{"attn_scale": 0.177, "extras": ["capped logits"], "init_std_up": 0.0689, "optimizer": "muon_variant", "doc_mask": true}
Each number is 128 + 24 x the weight over the matrix's rms, rounded and kept within 0 to 255. Layers, rows and columns count from 0.

# layer 3 MLP down (transposed), 768x192, rms 0.0689, rows 246-281, columns 96-191
[[ 85 144 154 142 145 119  84 106  94 123 148 128 140 102 144 135 190 162 129 118 132  93 110 120 111 127 147 156 146 116  68  80 129 136 128 110 142 142 143 144 141 124 129  79 123 117 113 109 119 134 131  90 112 130 142 117 106  84 119 135 116 156 147 127 150 130 118 119 147 106 189 160  88 147 151  88 111 114 127 161 146 100 140  94 111 103 162 113 130 168 169 108  95 103 120 147]
 [119 125 113 124 180  82 147 118 136 132 110 118 121 179 107 169 105 153 145 130  98 112  92 129 128 128 141 104  80 121  97 114 152 125 137 177 131 154 136 138 142 154 124 118 131 127  78 128 157 128 123 119 130 102 135 110 102 115 128 131 138 125 131 163  84 119 105 112 147 128 147  99  82 126 134 135 147 134 114 109  82 108 160 130 108 151  92 120 129 126 139 167 153 114 174 123]
 [157 116 155 160  94 114 146 126 106 126 137  86 146 130 127 139 121 109 141 140  85 130 139 138 100  92 171 100 130 159 140 118 106 119  93 132 161 153  91 103 100  97 110 119 119  65 125 103 113 137 144  91 111 179 137  91 127 122 125 146 113 124 124 125 144 137 150 116 105  94 124 109 105 108 115 113 116 168 143  77 109  99 145 139 107  97 136 111 139 129 131 125 141 126 107 124]
 [106 107 155 105 144  84 153 141 183 125  79 141 161 128 123 150 124 129 130  97 111 129 111 106 121 123 140 167 115 113 123 134  88 128 105 128 118 135 157 161 119 111 168 118 166 128 129 170 139 113 112 156  99 127 104 141 118  93 171 122  96 130 123 126 150 123 143 132 138  99 123 125 146 131 101 107 145 146 136 128 149 130 111 120 129 176 115 127 133 122 130 167 159 121 117 154]
 [172 136 135 107 123  94 137  89 148 132  95 144 117 151 129 139 105 147 110 153 130 134 141 151 139  98 127 109 112 126 138 158 123 129 175 157 105 149 136 117 131 134  92  93 157 163 180 111 146 114 166 115 158 116 170  91 106 139 127 101 104 122 110 148 155  72 145 112 122 193 137 130  94  67 129  93 147 121 149 107 100  63 156 111 121 146 103 145  87 147 125 114 110 143 108 134]
 [ 98 138 146 179 152 148 134 134 172 165 162 129 132  98 143 110 129 147 111 148 153 134 106 122 114 159 137 117 170  93 150 142 110 140 109 153 155 141 111 161  84 111 153 111 112 101 140 134 171 157 107 114 143 107 103 112 147 122 127 165 138 103 107 125  92 141 103 117 109 104 178 142 121 107 136 142 131 154 121  92 111 136 148 117 117 149 126 123 139 156 127 147  89 147  77 135]
 [ 97 147 142 135 146 125 135 141 169 174  60 123 118 124 102 125 112 119 114 115 116 123 112 162 142 114 122 114 147 115 124 128 136 122 146  96 136  55 141  83 135  72 105 112 255  85 119 137 131 124 158 117 143 119 128 160  92 150 154 102 190 136 110 110 130  99 110 131 107 111 151 137 138 148 110  99 148 101 111 138 137 105 113  49 128 156 111 100 135 118 147  85 139 146 108 130]
 [136 109  92 109  77 154 152 110  82 127 138 118 110 110 135  85 118  66 113 116 115 147 152 104 111 155 128 122 148 136 156 140 133 152 146 130 132 133 127 107  92 138 124 194 110 131 128 104 139 153 141 166 115 132 147 119 102 148 111 123 100 101 151 134 112 149 139 100 147 122 111  95 124 147 157 141 116 155 135 131 147 145 117 116 118  97 151 116 102 105 147 108 128 155  88 118]
 [153  95 132 124  86 140 128 149 114  97 156 149 127 107 117 123 137 103 129  95 132 149 115 124 137 129 147 151 112 164 134  92 180 144 141 101 113 139 162 147 107  97 127 140 119 144 123 123 135  97 131 144 135 123 109 140 137 139 135 112 139  96 129 165 114 123 145 158 177 130 123 125 138 137 117 105  76 121 117 134 163 132 152 146  83 105 129 120  71 126 129 139 100 150 120 158]
 [117 136 118 138 142 123 120 134 172 148 132 120 107 133 131 128 100 144 118 153  90 115 158 139 141 132 115 148 179 120 124 121 108 108 164 147 119 113 129 163 138 121 117 165  90  98 145 161 137 136  98 136 107 122 128  83 122  83 146 119 150  78 154 108 126 167 140 135  99 135 118 136  39  88 129 126 105 169 143 139 125 147 127 137 163 125 104 120 138 162 146 122  99 121 120 122]
 [113  91 149 139 162 116 155  89 106 137 142 137 102 133 150 123 132 136 151 122 114 115 119 142 118 107 156 153 122  99 115 141 155 126 113 131 168 108 138 191 139 142 166 138  88 105 107 113 127 115 112 142 123  92 134 107 117 146 123 116 152 148 125 125 137 140  93 103 115 167 147 102 135 108 151 129 132 122 155 137 102 177 120 119 114 125 131 113 134 146 110 132 133 136 154 106]
 [130 130 167 104 150 109 106 130  83 122 105 122 116  98 135  72 117 104 143 130 111 156 145 138 155  99 136 158 108 185 173 128 124 139 138 141 113 134 134 117 162 113 129 132 148 133 157 159 133 117 136  88 139 124 104 119 131 130 112 137 138 127 103 142 114 139 107 119 139 129 136  68 159 124 136  74  88  87 121 133 138 128  98 171 133 106 156 154 169 131 132  85 113 129  95 123]
 [137  98  83 120  99 100 151 161 137 147 128  97 106 146 168 165 116 146 135 147  91 126 139 147 112 158 121 110 117 142 126 104 130 183  77 153 115 137 120 171 103 128 139 115 131 103 142 103 140  83 114 129 126 109 124 111 143 110 130 134 139 148 100 116  94  68 137 151 135 128 140 166 181 125 145  93 113  96 110 139  95 117 143  96 125 162  96 126 109 103 131 136 154 189 170 122]
 [154 158 132 187  85 178 189 122 137 163 149  51 113 119  96 111 150 114 128 165 188 109 114 133 162 140  87 138 132  57 128 118 131 119 141 126 127 164 116 101 117 143 122 172 116 119 123 115 128 117 131 155 145 121  72 121 104 137 126 129 140 158 103 126 134 171 139 109 143 148 131 105 120  83 150 115 125 130 135  91 146 166 158 101 102 136 101 110 122 132 158 151 117 115 184 195]
 [126 115 106 120 120 127 117 132  81 141 152 116 132 100 146 163 108 131 123 130 112 156 124 163 132 147 150 146 124 114 153 120 114 146 133 138 182  98 102 180 122 153 137 108 108 125 148  83 183 139 101  91 144 193 110 118 138 125 138 130 156 136 128 130 120 116 160 140 118 147 117 149 136 106 126 118 124 146 132 184 130 141  72 128 121  88 153 115  99 165 114  93 172 128 109 134]
 [ 97  88 132  95 182 113 100  99 125 145 146 152 183 159 142 146 147 120  90 153 116 161 137 119 108 155  91 113 109 123 156 107 112 106 142 116 112 116 110  62 136 174  82 136 172 124 145 120  92 133  88  82 144 153 157 115 155 131 133 127 118 133 120 116  94 118 139 156 150 171 114  92 130 143 117 119 135 154 177 145 147 127 142 136 128 133 155 129  85 138 131 125 146 113 136 116]
 [122 127 121 157 108 109  98 129  70 109 189  91 142 116 155 174 126 167 116 166 136 103 120 130 128  92 170  93 120 161  94 139 144 145 125 143 144 117 110 129 112 124 131 134 113  97 129 118 109 101 145 113 123 151 122 154 178 147 117 123 118 107  91 136 101 130 156 164 144 178  80 124 156 124 120 126 145 161 119 136 131 135 136  90 123 102 146 132 127  91 141 139  82 151 134 142]
 [ 88 152 154 142 108 104 121 144 144 141 148 144 111 121 133 117 143 121 109 150 110 173 122 144 120 199  99 191 106 111 149 107 124 146  68 142  63 121 136 112 105 188 117  96 137 125 137 130 135 137 139  96 135 135 141 133 145 155 125  92 137 137 135  40 123 125 128 121 118 120 118 107 117 126 109 121 136 135 161 107 118 108 133 124 165 104 116 118 151 163 168 106 184 122 122  93]
 [131 129 125 141 159 116 124 140 141 134 166 141 127 132 160 124 137 173 138  95 126 144 115 112 179 104 132 144 142  87  84 131 173 117 131 117 131 136 136 153 129 115 126 118 120 131 161 117 128  92 123 138 135 127 173 140 126 106 126 124  94 146 105 159 115  86 114 154 134  88 126 155 107 100 178 143 117  89  98 111 123 143 105 130  86 136 127 138 104  87 139 132 166 127  92 127]
 [139  95  75  98 133 128 127 170 131 126 132 114 156 133 134 125 101 144 165 108 151 125 129 107 108 129 172 113 107 110 160 109 144 150  88 202 144 152 162 134 145  74 135  96  84 120 153 149 113 114 143 144 145 133  98 158 102 157 142 125  64 135 126 118 121 116 137 157 150 143 109  86 164 126 150  95 152  62 131 119 156  98 135 106  99 123 130 157 134 129 115 129 131 113 109 165]
 [152 151 147 119 159 134 127 146 150 148 120 110 128 149 140 109 153 142 136 104 115  58 105 119 120 147 103 128 126 119 105 143 116 113 130 101 159 107  99 140 124 144 132 155 184 114 115 105 105 119 136 146 134  93 122 116 109 124 120 137 160 111 122  97 159 141 123  73 139  90 146 151 146  90 139 104 155 138 132 143 167 142 144 105 152 107 127 139 149 177 162 213 156 101 113 121]
 [153 131 122 101 132 148 138 120 118 101 103 114 153 145 106  70 175 102  91 102  75 169 129 114 113 149 131 111 165 113 117 116  94 155 140 126 141 122 156 133  99 132 135 108 121 121 108 111 132 135 131 104 117  90  91 122 125 118 187 119 157 100 138 143 142 113 118 114 162 144 132 126 164 138 154 121 167 121 184 139 135 130 126 105 144 100 122 135 107 115 115 139  96 122 117 134]
 [132 155 158 143 145 160 114 123  99  84 140 105 132 151 115 167 127 143 117 133 111 115 136 143 121 137  80 173 115 127 133 116 113 157 144 105 152 116 117 105 136 104 138 140 155 111  95 124 130 139 135 121 121 134  75 112 128 112 122 129 109 150 109 117 158 124 127 111 130 154 118 105 151 149 154  87 150 118 156 132 168  98 142 128 104 118 137 168  97 143 116 101 132 102 118 138]
 [166 129 120 157 119 141 153 132  96 132 141 137  89 119 159 147 148  93 132 107 104 132 164 162  95 131 126 108 147 104  92 154 142 105 160 107 143 115 144 145 131  95 128 101 106 154 132 127 144 106 124 118 147 101 121 149 133 119  91 137 110 129 128 112 116  91 116 133 144 115 133 145 161  81 103 156 110 149  79 143 111 149 166 111 118 132 143 153 165 136  98 126 144 140 124 151]
 [110 145 117 139 166 135  92 108 153 117 152 139  99 115 112 131 154 126  81 166 135 119 108 112 147 151 188 143 110 128 138 125  89 156 146 125 107 115 139  89 141 154 116 144 148 103 141 165 139 110 131  74 141 113 118 132 125 112 129  94 140 111 145 122 148 112 123 139 131 123 122 142 148 107 124 111 173  86 152 118 120 134 118 125  99 139 109 162 117 113 122 133 114 141 184 109]
 [129  89 155 140 102 120 114 174 140 112 138 163 148 126 136 100 103  96 115 144 126 114 121 141 177 102 136 103 145  98 119 116 123 142 110 118 138 133 133 129 108 117 105 140  95 113 108 124 145 114 118 167 117 138 162 159 160  91 110 157 102 122 139  92 109 110 101  86 104 155 133 119 107 148 134 106 129  87 150 163 114 104 148 134 140 110 149 178 129 162  86 166 138 108 138 116]
 [123 133 148 166 155 145 133 117 154 117 131 144 107 115 136 134 165 110 167 135 138 145 126 106 115 145 111 139  80 154 114 131  95 133 128 124 110 119 160 142  95  90 123  85 192 120 100 120  94 139 105 132 116 130 124 158 103 126 127  90  86 134 120 106 144 104 133 159  98 105  97 159 131 119  81 188 126 103  86 120 162 141 151 154 146 104 136 104 164 148  62 157 146 130 112  96]
 [188  99 129 135 106 158 127 143 171 115 162  77  61 130 106  98  97 108 205 168 156 118  84 123 122 141 144 119 109 113 129 116 135 131 136 106  81 105 165 159 126 171 120 176 168 114 154 146 125 127 157 145 135  76 107 154 134 162 155 119 173 159 127 179 127 149 156 110  70  96 136  68 110 105  91 147 119 135 104  82 130  96 126 108 154 106 113 149 157 129 159 120 169 118 148 110]
 [121 119 121  89 102 173 151 139 106 140 191 136 146 114 139 130  81 136 106  91 107 182 139 132 123 167 120  67 115 121 163 108 137 108 125 139 152  78 110  82 131 154 142 117 111 115 148 153 173 148 133 134 152 135 147 146 149 113 135 115 115 138 104 113  85 117 173 127 167  93  79 113 122 159 115  56 143 144 162 154  99 124 132 131 123  82 105 146 137 137 120 129 163 124 131 125]
 [126 100 118 162 140 140 123 120 163 174 171 135 131 142 134  93  93 139 142 165 124 118  98 113 142 158 112 144 107  83 126 125 102 132 130 140 145 127  94 139 114  95 114 133 113 108 115 135 155 159 116 106 145 127 135 142 107 118  97 157 115 128 126 145 138 128 120 135 135 168 109 114 130 152 105 126 173 125 174 160 153 142 131 151 126 135 146 139 136 126 149 137 157 103 141  73]
 [ 69 123 154 143 100 168 100 137  98  91 142 141 110 138 166 110  97 162 131 125 152 109 125 170 120 102 121 182 133 127 141 166 161 117 148 101 142 136  63 134 108 141  76 144 136 134 117 135 158 109 155 140 129  88 155 109 122 149 153 116 106 108 107 162 139  84 141  98 141  91 109 108  91 109 105 117 141 153  88 143 132 153  91 125 166 137 113 143 156  90  94 106 134 200 130 131]
 [149 143 122 136 144 147 126  74  97 157 127  94 135  92  85 172  98 120 174 138 122 176 123 176 135 117 155 131 137 103 112 108 101 128 107 137 111 139 100 163 122 111 165 128 128  53 120 124  97 157 136  89 156 161 120  96 138  87 135 133  97 140 122 138 105 107 123 174 134  87 148 151 111 143 145 122 134 128 138 137 114 137 146 137 145 123 137 197 121 108 110 116 127 129 111 141]
 [121 121 141 115 117 115 142 119 131 142 114 137 110 110 147 109 167 124 128  91 171  93 147  75 130 127 144  84 143 138 121 139  98 136 114 173  82 108 102 101 105 195 154  97 117 121 129 167 116 115  87 156  92 142 147 209 112 153 125 124 113 101 139 155 149 127 102 129 130 175 100 151 127 152 151 137  99  97 108 129  99 133 137 127 166 167 120 142 172 156 162  86 132 147 125 153]
 [207 113 123 103 118 133 126 105 127 136 114  96 134 133 140 110 146 154 121 135 137 122 127 175 104 123 140 155 131 117 145 187  99 123 105 112 137 123 129 127  97 102 108 116 104  98 134 115 140 142  81 120 147  98 108 128 108 123 111 111 193 143 151 138 145 122 162 104 133 132 157 150 121 127 130 149 123  82  88 129 168 141 132 119 168  86  90 149  78  77 101 113  78 105 117 114]
 [119 111 135 100 102 121 145 119 141 133 122 132 150 134 114 107 131 123 151  99 137 150 100 140 110 132 108 133  59  74 133 118 124 132 142 112 123 101 144 107 125  70 112 124 141 129 142 110 137 174 174  91 145  84 130 123  98 143 142 155  72 130 140 114 119 120 167 135 115 132 133 107  78 168 145 128 126 164 141 121 148 120 115 108 110 137 141 170 116 126 183 139 117 164 128 146]
 [131 121 115 156  88 168 165 170 118 130 130 141 132 134 118 146  89 142  85 113 100 151  95 128 147 119 107 140 134 103 118 146 137 113 154 123 150 129  79 154 141 149 138 168 122 124 120 121 101 103 141 123 136 129  99 116 112 163 154  84 153 153 121  85 153 144 114 135 116 159 151 106 102 104  98 104 131 138  99 144 147 126 114 101 159 121 118 130 177  94 127 175 123 162 120 130]]
# layer 3 MLP up, 768x192, rms 0.0689, rows 247-282, columns 96-191
[[139 155 125 135 143 180 103 153  85 120 137 108  89 128 104 109 105 158 142 136 134 118 106 119 145 116 177 104 143 186 160 181 127 132 137 144 124 132 128 132 159 122 166 166  92  77 139 151  92 149 154 124 122 134 132 117 137 132 145 168 140 132 118 162 115 139 101 134 112 132 128  98 135 171  80 149 117 148  99 132 125 129 145 101 174  62 137  91 151 134 120 135 122 146 127 124]
 [151 134 167 112 109 154 135 174 110  96 120 121  92 126 147 109 119 124 130 129  96 155 146 151 119 167 123 124 165 148 135 118 110 160 113 127 120 107 153 172 112 110 146  97 111  68 136 115  99 133 126 119 124 115 148  80 136 142 106 111 131 162 113 133  96 136 146  84 115 130 132 117 137 134 134 161 173 126 174 132 131 126 139 110 129  47 114 120 106 135 114 107 149 132 119 116]
 [142 156 129 106  96  94 115 111  99 169 128 141 128  96 123 141 102  99 133 107 113 158 121 124 162 120 131 112 165 100 114 102 113 130 144 103 106 147 140 189  97 137 141 155 131 112 120 130 165 112 147  93 142 129 167 113 114 123 142 158 116 144  98 139 131 152 142 115  89 126 152 119 152  79 128 130  99 115 171 119 111  94 112 144 106 133 175 180 114 134 180  97 102 143 148 147]
 [115  87 109 152 137 173 124 145 112 155 133 139 183 137 141 138 143  98 133 131 115 119 135 133  97  79 120 169 113 145 140 158 124 125 151 113 101  73 111  96 100 121 100 131 124 123 104 124 122 150  77 150 115 158 112 129  80 113 140 152 130 117 122 139 132 101 105  94 122 121 124 147 107 158 121 145  99  70 157 142  96 136  84 113 127  92 225 156  94 104 148 114 159 149 135 142]
 [ 91 153 134 128 128 121  82 143  94 106 124 112 129 130 136  97 123 131 138 108 130 151 115 127 122  84 145 137 164 113 122 133 127  81  88  94 104 121 113 109 125 131 117 106 116 128 125 139 117 144 140 135 123 102 124  82 136 155 136 139 121 138 134 159 136 157 126 174 104 112 111 101 136  96 105 118 125 135 132 143 142  95 143 147  89 115 137 182 141 143 152 132 187 142 143  95]
 [ 76 120 157 179 135 148 149 162 143 177  52 137  96 134 108 102 140 120 112 168 146 145 134 157 148 134 139 148 138 120 148 150 140 146 137  91 150 104 129 147 145  52 153  92 203 103 109 142 140 144 214 129 142 116 145 130 133 146 127 112 185 131 126  95 149 115 144 139 120 103 143 137 161 133 143 129  94 126 115 113 176 118 141  74 129 132 103  86 122 147 133  98 156 149 122 186]
 [163 125 143 105 110 136 112 114 116 107 126 120 135 116 152 158 132 161 131 140 155 132 135 148 148  97 113 118 104 133 102 153 120  93 112 138  93  89 128 153 142 104 144 103 115  97 114 136 111 102 106  79 161 125 119 125 136 135 118 111 131 131 132 123 147  95  95 143 130 106 123 116 117 134 126 113 134 115 123 143  91 132 127 110 117 154 110 123 143 144 126 108 131 118 162 113]
 [118 134 144 107 143 101 150 168 120 145 157 110 140 153 170  99 136 100 139 116 116 106 138 163 122  91 113 119 137  99 132 158  97  74 124 151 108 144  97 153 148 120 105 125  90 125 130  84 115 137 120  79 167 107 154 151  91 123 147 111 120 109 116 115 126 101 112 118 136 113 109 126  98 111 130 135 162 110 110 127 132 129 110 132 120 167 135 105 170 127  99 146 158  98 141 138]
 [140 115 170 122  75 112 142 149 145 172 129 131 179 160  95  80 149 127 157 113 107 151 115 129 113 141 102 104 129 140 136 103 110 145 160 141 123 116 105 133 109 155 128 155 163  93 123 141 136 164  79 128 106 119 141 146 148 124 147 123 117 175 131 117 164 140  66 137 149 111 163 121 119 138 129 140  98 152 120 119 137 106 122 105 154  99 155 120 154 105 160  97 112 112 166 127]
 [121 132 153 134 146 123 126  84 115 178 116 128 118 133 129 146  83 122 127 144 133 111 113 142 155 150  85 131  78 148 142 137 122 156 147 163 128 131 137 102 135 118 132  93 139 116 150  91 117 170 123 159 140 111 121 141  94 131 150 119 107 143 111 144 132 122 125 104 117 121 119 135 152 136  91 110 151 120 113 152 147 121 141 109 152  93 142 104 148 115 156 101 141 135  99 108]
 [151  93 132  96 126  91 132 116 123 125 174 106 103 107 155 109 135 141 129 118 114 133 147 101 115 112 146 112 153 163 115 148  96  98 124 145 136 132 156 125 122 105 138 152 156 129 170  98 145  78  83 130 125 128 132 125 101 147  98 105 129 147 157 143 153 149 153 143 106  78 136 195  78 154 126 143  90 106 136 167 117 147 125 115 185 107 125 113 109 114  96 114 153 105 123 126]
 [138 146 139  95 123 166 119 142 113 115 134 132  90 137 146  98 156 130  69 124  71  99 169 148 119  95 151 128 123 119 151 134 182 105 193 114 137  64 113 147 134 163 119  92 137 123  96 113 123 136 163 106 141 168 138 119 118 157 177 154 112 183 127 108 172 127 145 107  99 129 132  98 116 133 160 142 173 127 134 147 146 105 112 124 131 135 127 158 122 157 107 128 134 105 121 144]
 [138 115 155 104  96  98 163  77 129 122 129 119 200 134 144 107  87 123 124 102 118 165 129 146 120 133 146 127  91 145 114 127 120 112 127 155 121 124 135 130 113 106 151 131 170 149 140 109 162 137 154  97 132 145 177 110 138 107 150 122 116 140 131 128 134 145 141 100 101 106  92 110 140 141 134 109 118 183 135 120 158 145 144 100 144 169 140 127 114 114  96  82 140 123 101 127]
 [134 162 159 115 155 141  85 121 101 105 132 134 122  79 120  98 127 102 103 149 143 125  99 106 136 108  92 100 122 134 122 107 158 117 146 107 105 155 137 122 155 113  97 141 150 101 118 125  92 116 129 146 143  99 107 118 108 119  94 124 142 179 130 137 142 157  96 106 137 109 122 146 117 130 160 124  86 130 143 153 110 102 152 134 102 123  96 128 134 108  91 146 133 133 159 131]
 [129 127 169 160 138  96 116 114 126 139 112 151 103 111 127  89 105 155 106 114 168 153 128 134 132 133 193 139 112 104 132 158 117 114 101 109  79 142 102 135 148 158 125 105  97 129  92 113 168 135 145 135 124 149 126  95 107 137 137 146 132 169 107 190 170 168 127  94 102 121 149 166 153  81 147 127 156 157 101 177 168 123  88 181 148 132  74 109 104 126 121 122 139 155 137 160]
 [110 125 128 119 146 147 110 175 102 138 137 116 142 149 144 101 111 114 138 132 121 112 100 152 126 115 149  96 149 116  85 138 110 120 119  96 141 154 141 125  98  95 182 133 114 136 138 151 129 124 167 111 143 145 132 154 116 105 101 143 140 153 163 156 113 165 127 120 138 122  79  90  97 104 166 158 149 117 149 139 114 150 103 126 150 161 148 113 155  79 100 143 149 114 122  95]
 [135 122 146  82 134 137 148 106 112 119 130 138 170 145 146 143 109 133 134 159 141 101 131 143  96 147 154  85  99 198 159 143 116 117 154 154 139  69 137 145  74  82 117 138 169 127 127 120 114 135 133 174 126 133  93 151 105 146 130 152  90 153 153 104 115 126 116 159 116 124 161 159 125 151 126 147  97 160 125 165 140 133 139 151 111 124 159 134 133 129 149 136 110  78 124 118]
 [141 129 107 166 112 149 125 154  97 134 165 114 132 123 134 167  93 114 108 159 112 109 127 141 195  97 121 116 129 108 103 108 120 134 149  61 136  92 126 142 155 175  91 121 137 121 128 134 160 126  95 117 106 146 148 125 109 148 106 166 137 138 147 133 105 136 149 121 132 148 150 135 106  90 122 128 165 100 132 139 126 141 139 127 117 119 182 118 110 117 122 145 172 129 164 112]
 [130 124 117 118 115 131 112 142 132 159 125 108 122 168 121 143 138 103 125 125 155 161 155 124 107  81 124 166 149 103 115 158 133 102 128 168 120 137 126 163  93 132 130 111 155 100 162 173 157 118 100 106 143 125 155 129 137  86 112 112 174 137 175 126 148 120 108 167 133 130 105 105 145 131 125 170 134 119 137 187 140 138 124 127 112 123 118 122 162 146 100 153 145 146 157 119]
 [152 103 147 122  91 133 147 153 137  88 164 123 134  89 136 140 100 114 140 131 114 117 111 174 126 134 109 118 101 145 136 123 100 144 119 150 145  99 141  94 130 143 121 134 166 159 148 122 142 126  86 111 129 133 181 144 135 111 129 168 149 150 122  93 125 133 113 147  93 121  82 122 170  91 133 151 160 155 143 106 160 111 108 137 144 125 147 117 111 155 119 102 140 117 162 124]
 [ 94 132 113 149 127 175 113 129 122 141 142 112 116 119 126 124 145  99 135 106 141 120 162  94 120  94 122 123 105 144 113  73  91 133 136  90 107  97 150 110 123 112 137 111 101 134 124 124 180 183  95 106 114 132 148 140 138 111 120 147 131 141 152 140 149 139 146 139 120 123  83 150 139 125  93  97 147 134 129 140 118 179 125 108 121 110 122  94 148 121 154 122 136 103 126  97]
 [166 117 148 122 115 115 164 136 100 147 103 113 166  96  80 100 177 101 141 102 162 164  97 113 145 137 145  87 130  88 146 141 148 136 100  86 152 110  86 109 154 117  82  98 128 128 165 137 154 157 111 112 130 160 171 147 149 118 129  98 113 121  94  94 136 131 131 159 101  91 135 138 144 100 144 108 137 155  91  84 124 152 129 128  86 157 102 128 150 107 113 106 100 154 143 106]
 [ 79 114 116  97 117 146 114 151 146 142 110 124 140 137  82 146 128 141 149 172 129 134 118  91 139 137 107 160 136 122 145 141 155 108 183 150 158 104 116  89 120 153 101 124 175 167 148 138 104 174  72 138 124 144 129 138 116 111 122 132 121 150 117 115 121 174 121 130 137 135 138 153 134 147 110 131 153 152 136 137 140 103 142 139 146 103 159 154 109 148 136  97 134 149 127 152]
 [182 150 112 149  94 132 121 116 121 125 173 130 106 121 103 118 123 148 102 117  83 135 126 135 131 152 106 118 110 176 116 118 125 112 147 160 138 120 137 141  97 148 106 121 142 121 156 146 138 135 109  96 142 121 111 106 127 159 131 102  93 126 115 132 149 120 126 140 104  99 122 112 106  87  95 104 152 138 137 105  99 105 138 124 117 123 133 109 133 117 115 161 116 134 151 138]
 [147 154 145 153 168 133 167 124 126 126 124 158 125  95 113 111 132 121 136 117 109 118 138 140 109 109  97  99 152 141 138 137 167 121 164 101 107  78 144 149 101 126 131  97 127 154 189 108 161 131 122 121 126  99  82 111 155 142  93 127 148 116 126 139 169 103 144 154 129 111 151 102 170 127  71 140 128 123 159 107 122 145 138 148 146 117  90 123 138 132 160  88  95 118 130 131]
 [ 99 125 127 158 129 172 144 127 126 142 117 118 150 158 148 157 110 162 147  99 102 129 136 136 109 126  88 115 173 130 158 137 166 162 112 163 132  95  74 149 137 153 153 170 123 133 107  90 152 128 129 132 116  99 165 111  77  99 103 130 181  97 131  94 150  52 187  88 162  97 158  86 136 102 152  89 161 128 105 131 110 138 113 110 124 127  81  88 125 125  93 128 128 153 123 123]
 [164 102 131 144 126  83 174 107 122 108 129  52 104 159 118 118  97 144 159 167 116 131 103 132 134 104 133 145 162  89 134 144 102 160 116 112 114  90 116  93 132  88 101 110 173 142 151  93 127 134 127 104 126  89  80  49  70 131 121 178 112 144 162 138 110 138 140 117 169  95 156 123 139 132  68 128 133 148 113 138 159  60  96 140 167 120 101 141 117 108 180 118 139 173 168 119]
 [146 110  91 129 169 108 154 127 124 111  85 126 125 144 161 118 108 152 160 119 123  65 135 137 143 142 137 134 114 157  81 112 112 129 127 164 128 151 125 135  69 138  91 145 184 148 153 128 115 150 127 137 146 122 143 120 117 150  92 122  79 105 129 152 133 135 141 156 139 134 151 153  93 147 123 131 163 126 174 129 112 115 112  83 142 160 126 196  94 115 115 125 112 128 134 131]
 [144 158 130 129 100 172 139 135 138  97 127 151 125 111  92 101 133 107 117  71 141 108 171 132 118 144 116 137 134 163 141 138 118 161 141 139 145 105 169 143 133 128 102 108  94 120 132 139 128 129 104 118 149 145  90 125 127 191 154 137 132 105 137 123 120 128 160 101 136 109 143  74 141 174 102 137 129 132 135 146 157 161 155  69 131 111 144 125 115  79 142 183 128 123 155 125]
 [125  91 112 168  86 129  91 106 145 119 134 150  92 108 138 150 125 150 125 111 153 156 141 157 130 170 142 120  91 139 166 145 115 139 125 127 110 152 148 133 100 107 122 140 105 121 132 112 153  88 152 146 105 165 105 162  92 132 147 112 127 141 125 147 132 122 119  84 117 119 129 142 108 156 138 152 127 119 154  93 133 118 118 122 138 116 146 129 170 129 161 126 115 160 151 139]
 [118 161  68 102 150 150 122 108 174 124  81  90 117 127 178 104 142 136 159  78  91 110 101 179 154 110  98 120 153 118 165 113 135  83 155  95 150 174 149 104 152 140 112 113 128 171 141 134 122 117 129 120 121 110 186  80  89 115 141 148  91 107 172 117 148 147  73 148 147 126 156 105 141 168 103 112  76 152 156 117 150  91 116  92 131 132 141 160 148 109 114  85 138  98  87  90]
 [128 106 126 145 131 109 131 143 130  84 122 170 169  83  98 155 111 164 148 146 129 125 162 158 134  92 148 141 142 134 119 161 120 157 128  97 140  86 119 102 175 175 180 141 171 131 136 107 140 141 139  91 142 138 167 126 143 131 140 130 160 133 137 146 142 122 119  88  99 147  58 161 134  82 180 136 145 145 121 102 133 112  98 150 172 140  95 111 164  88 152 134 121 113 150 133]
 [127 161 177 112 140 125 148 161 153 141 153 113 112 146 110 135  99  87 184 143 135 125 147 102 126 149 132 136 104 130 144  89 164 106 136  90 112 123 134  92  93 141 120 117 130 190  96  98 127 154 139 129 120 123 115 117 121 155 162 117 127 139 127 117  67 110 147 125 105 110 128 110 161 109 119 133 155 123 131 111 129 114 113 100 138 133 145 129 157 164 153 139 140 153 139 108]
 [157 109 191 146 144 107 122 113 109 127 114 169 153 144 161  86 118 104 121 142 129 143 111 102 101 163  91 125 124 105 149 114 132 103  87 113 171 127 117  97 134 142 143 133 133 133 108  77 118 171 122 160 137 101 128 174  90 153 171 153 101 105 125 181 134 127 103 119 141 172  80  97 130 126 140 152 144  89 131 137 167 121  70 133 135 145 171 134 148 119 152 144 143 114 129 157]
 [173 120 141 110  99 105 115 114 166 159 104 166 165 142 153 133 119 148 138 130 100 142 170 114 111 145 155  98 171 154 111 142 150 127 105 109  92 111 145 135 114 110 133 125  96 133 103 122 116 107  77 132 126 153 107 142 141 118 181 137 129 129 140 118 124 176 105 108 146 124 131 133 129 137 151 122 116 159 123 110 116 105 118 144 106 106 142 143 151 124  86  82 104 154 124 149]
 [140 136 192 134 118 143 126  93 119 126 130  98 117 166 115  85 116 178  85  78 137 165 154 127 143 142 112 137 151  96 123 128 114 120 113 136 134 170 125 126 122 146 103 146 136 112 105  70 149 115 114 126 101 131 156 123 122 133 156 141 159 146 172 107 127 117 165 104 155 157 155 126 122 163 117 125 141 102 121 114 129 113 132 131 117 105 156 126  73 141 112 132 141 128  91 176]]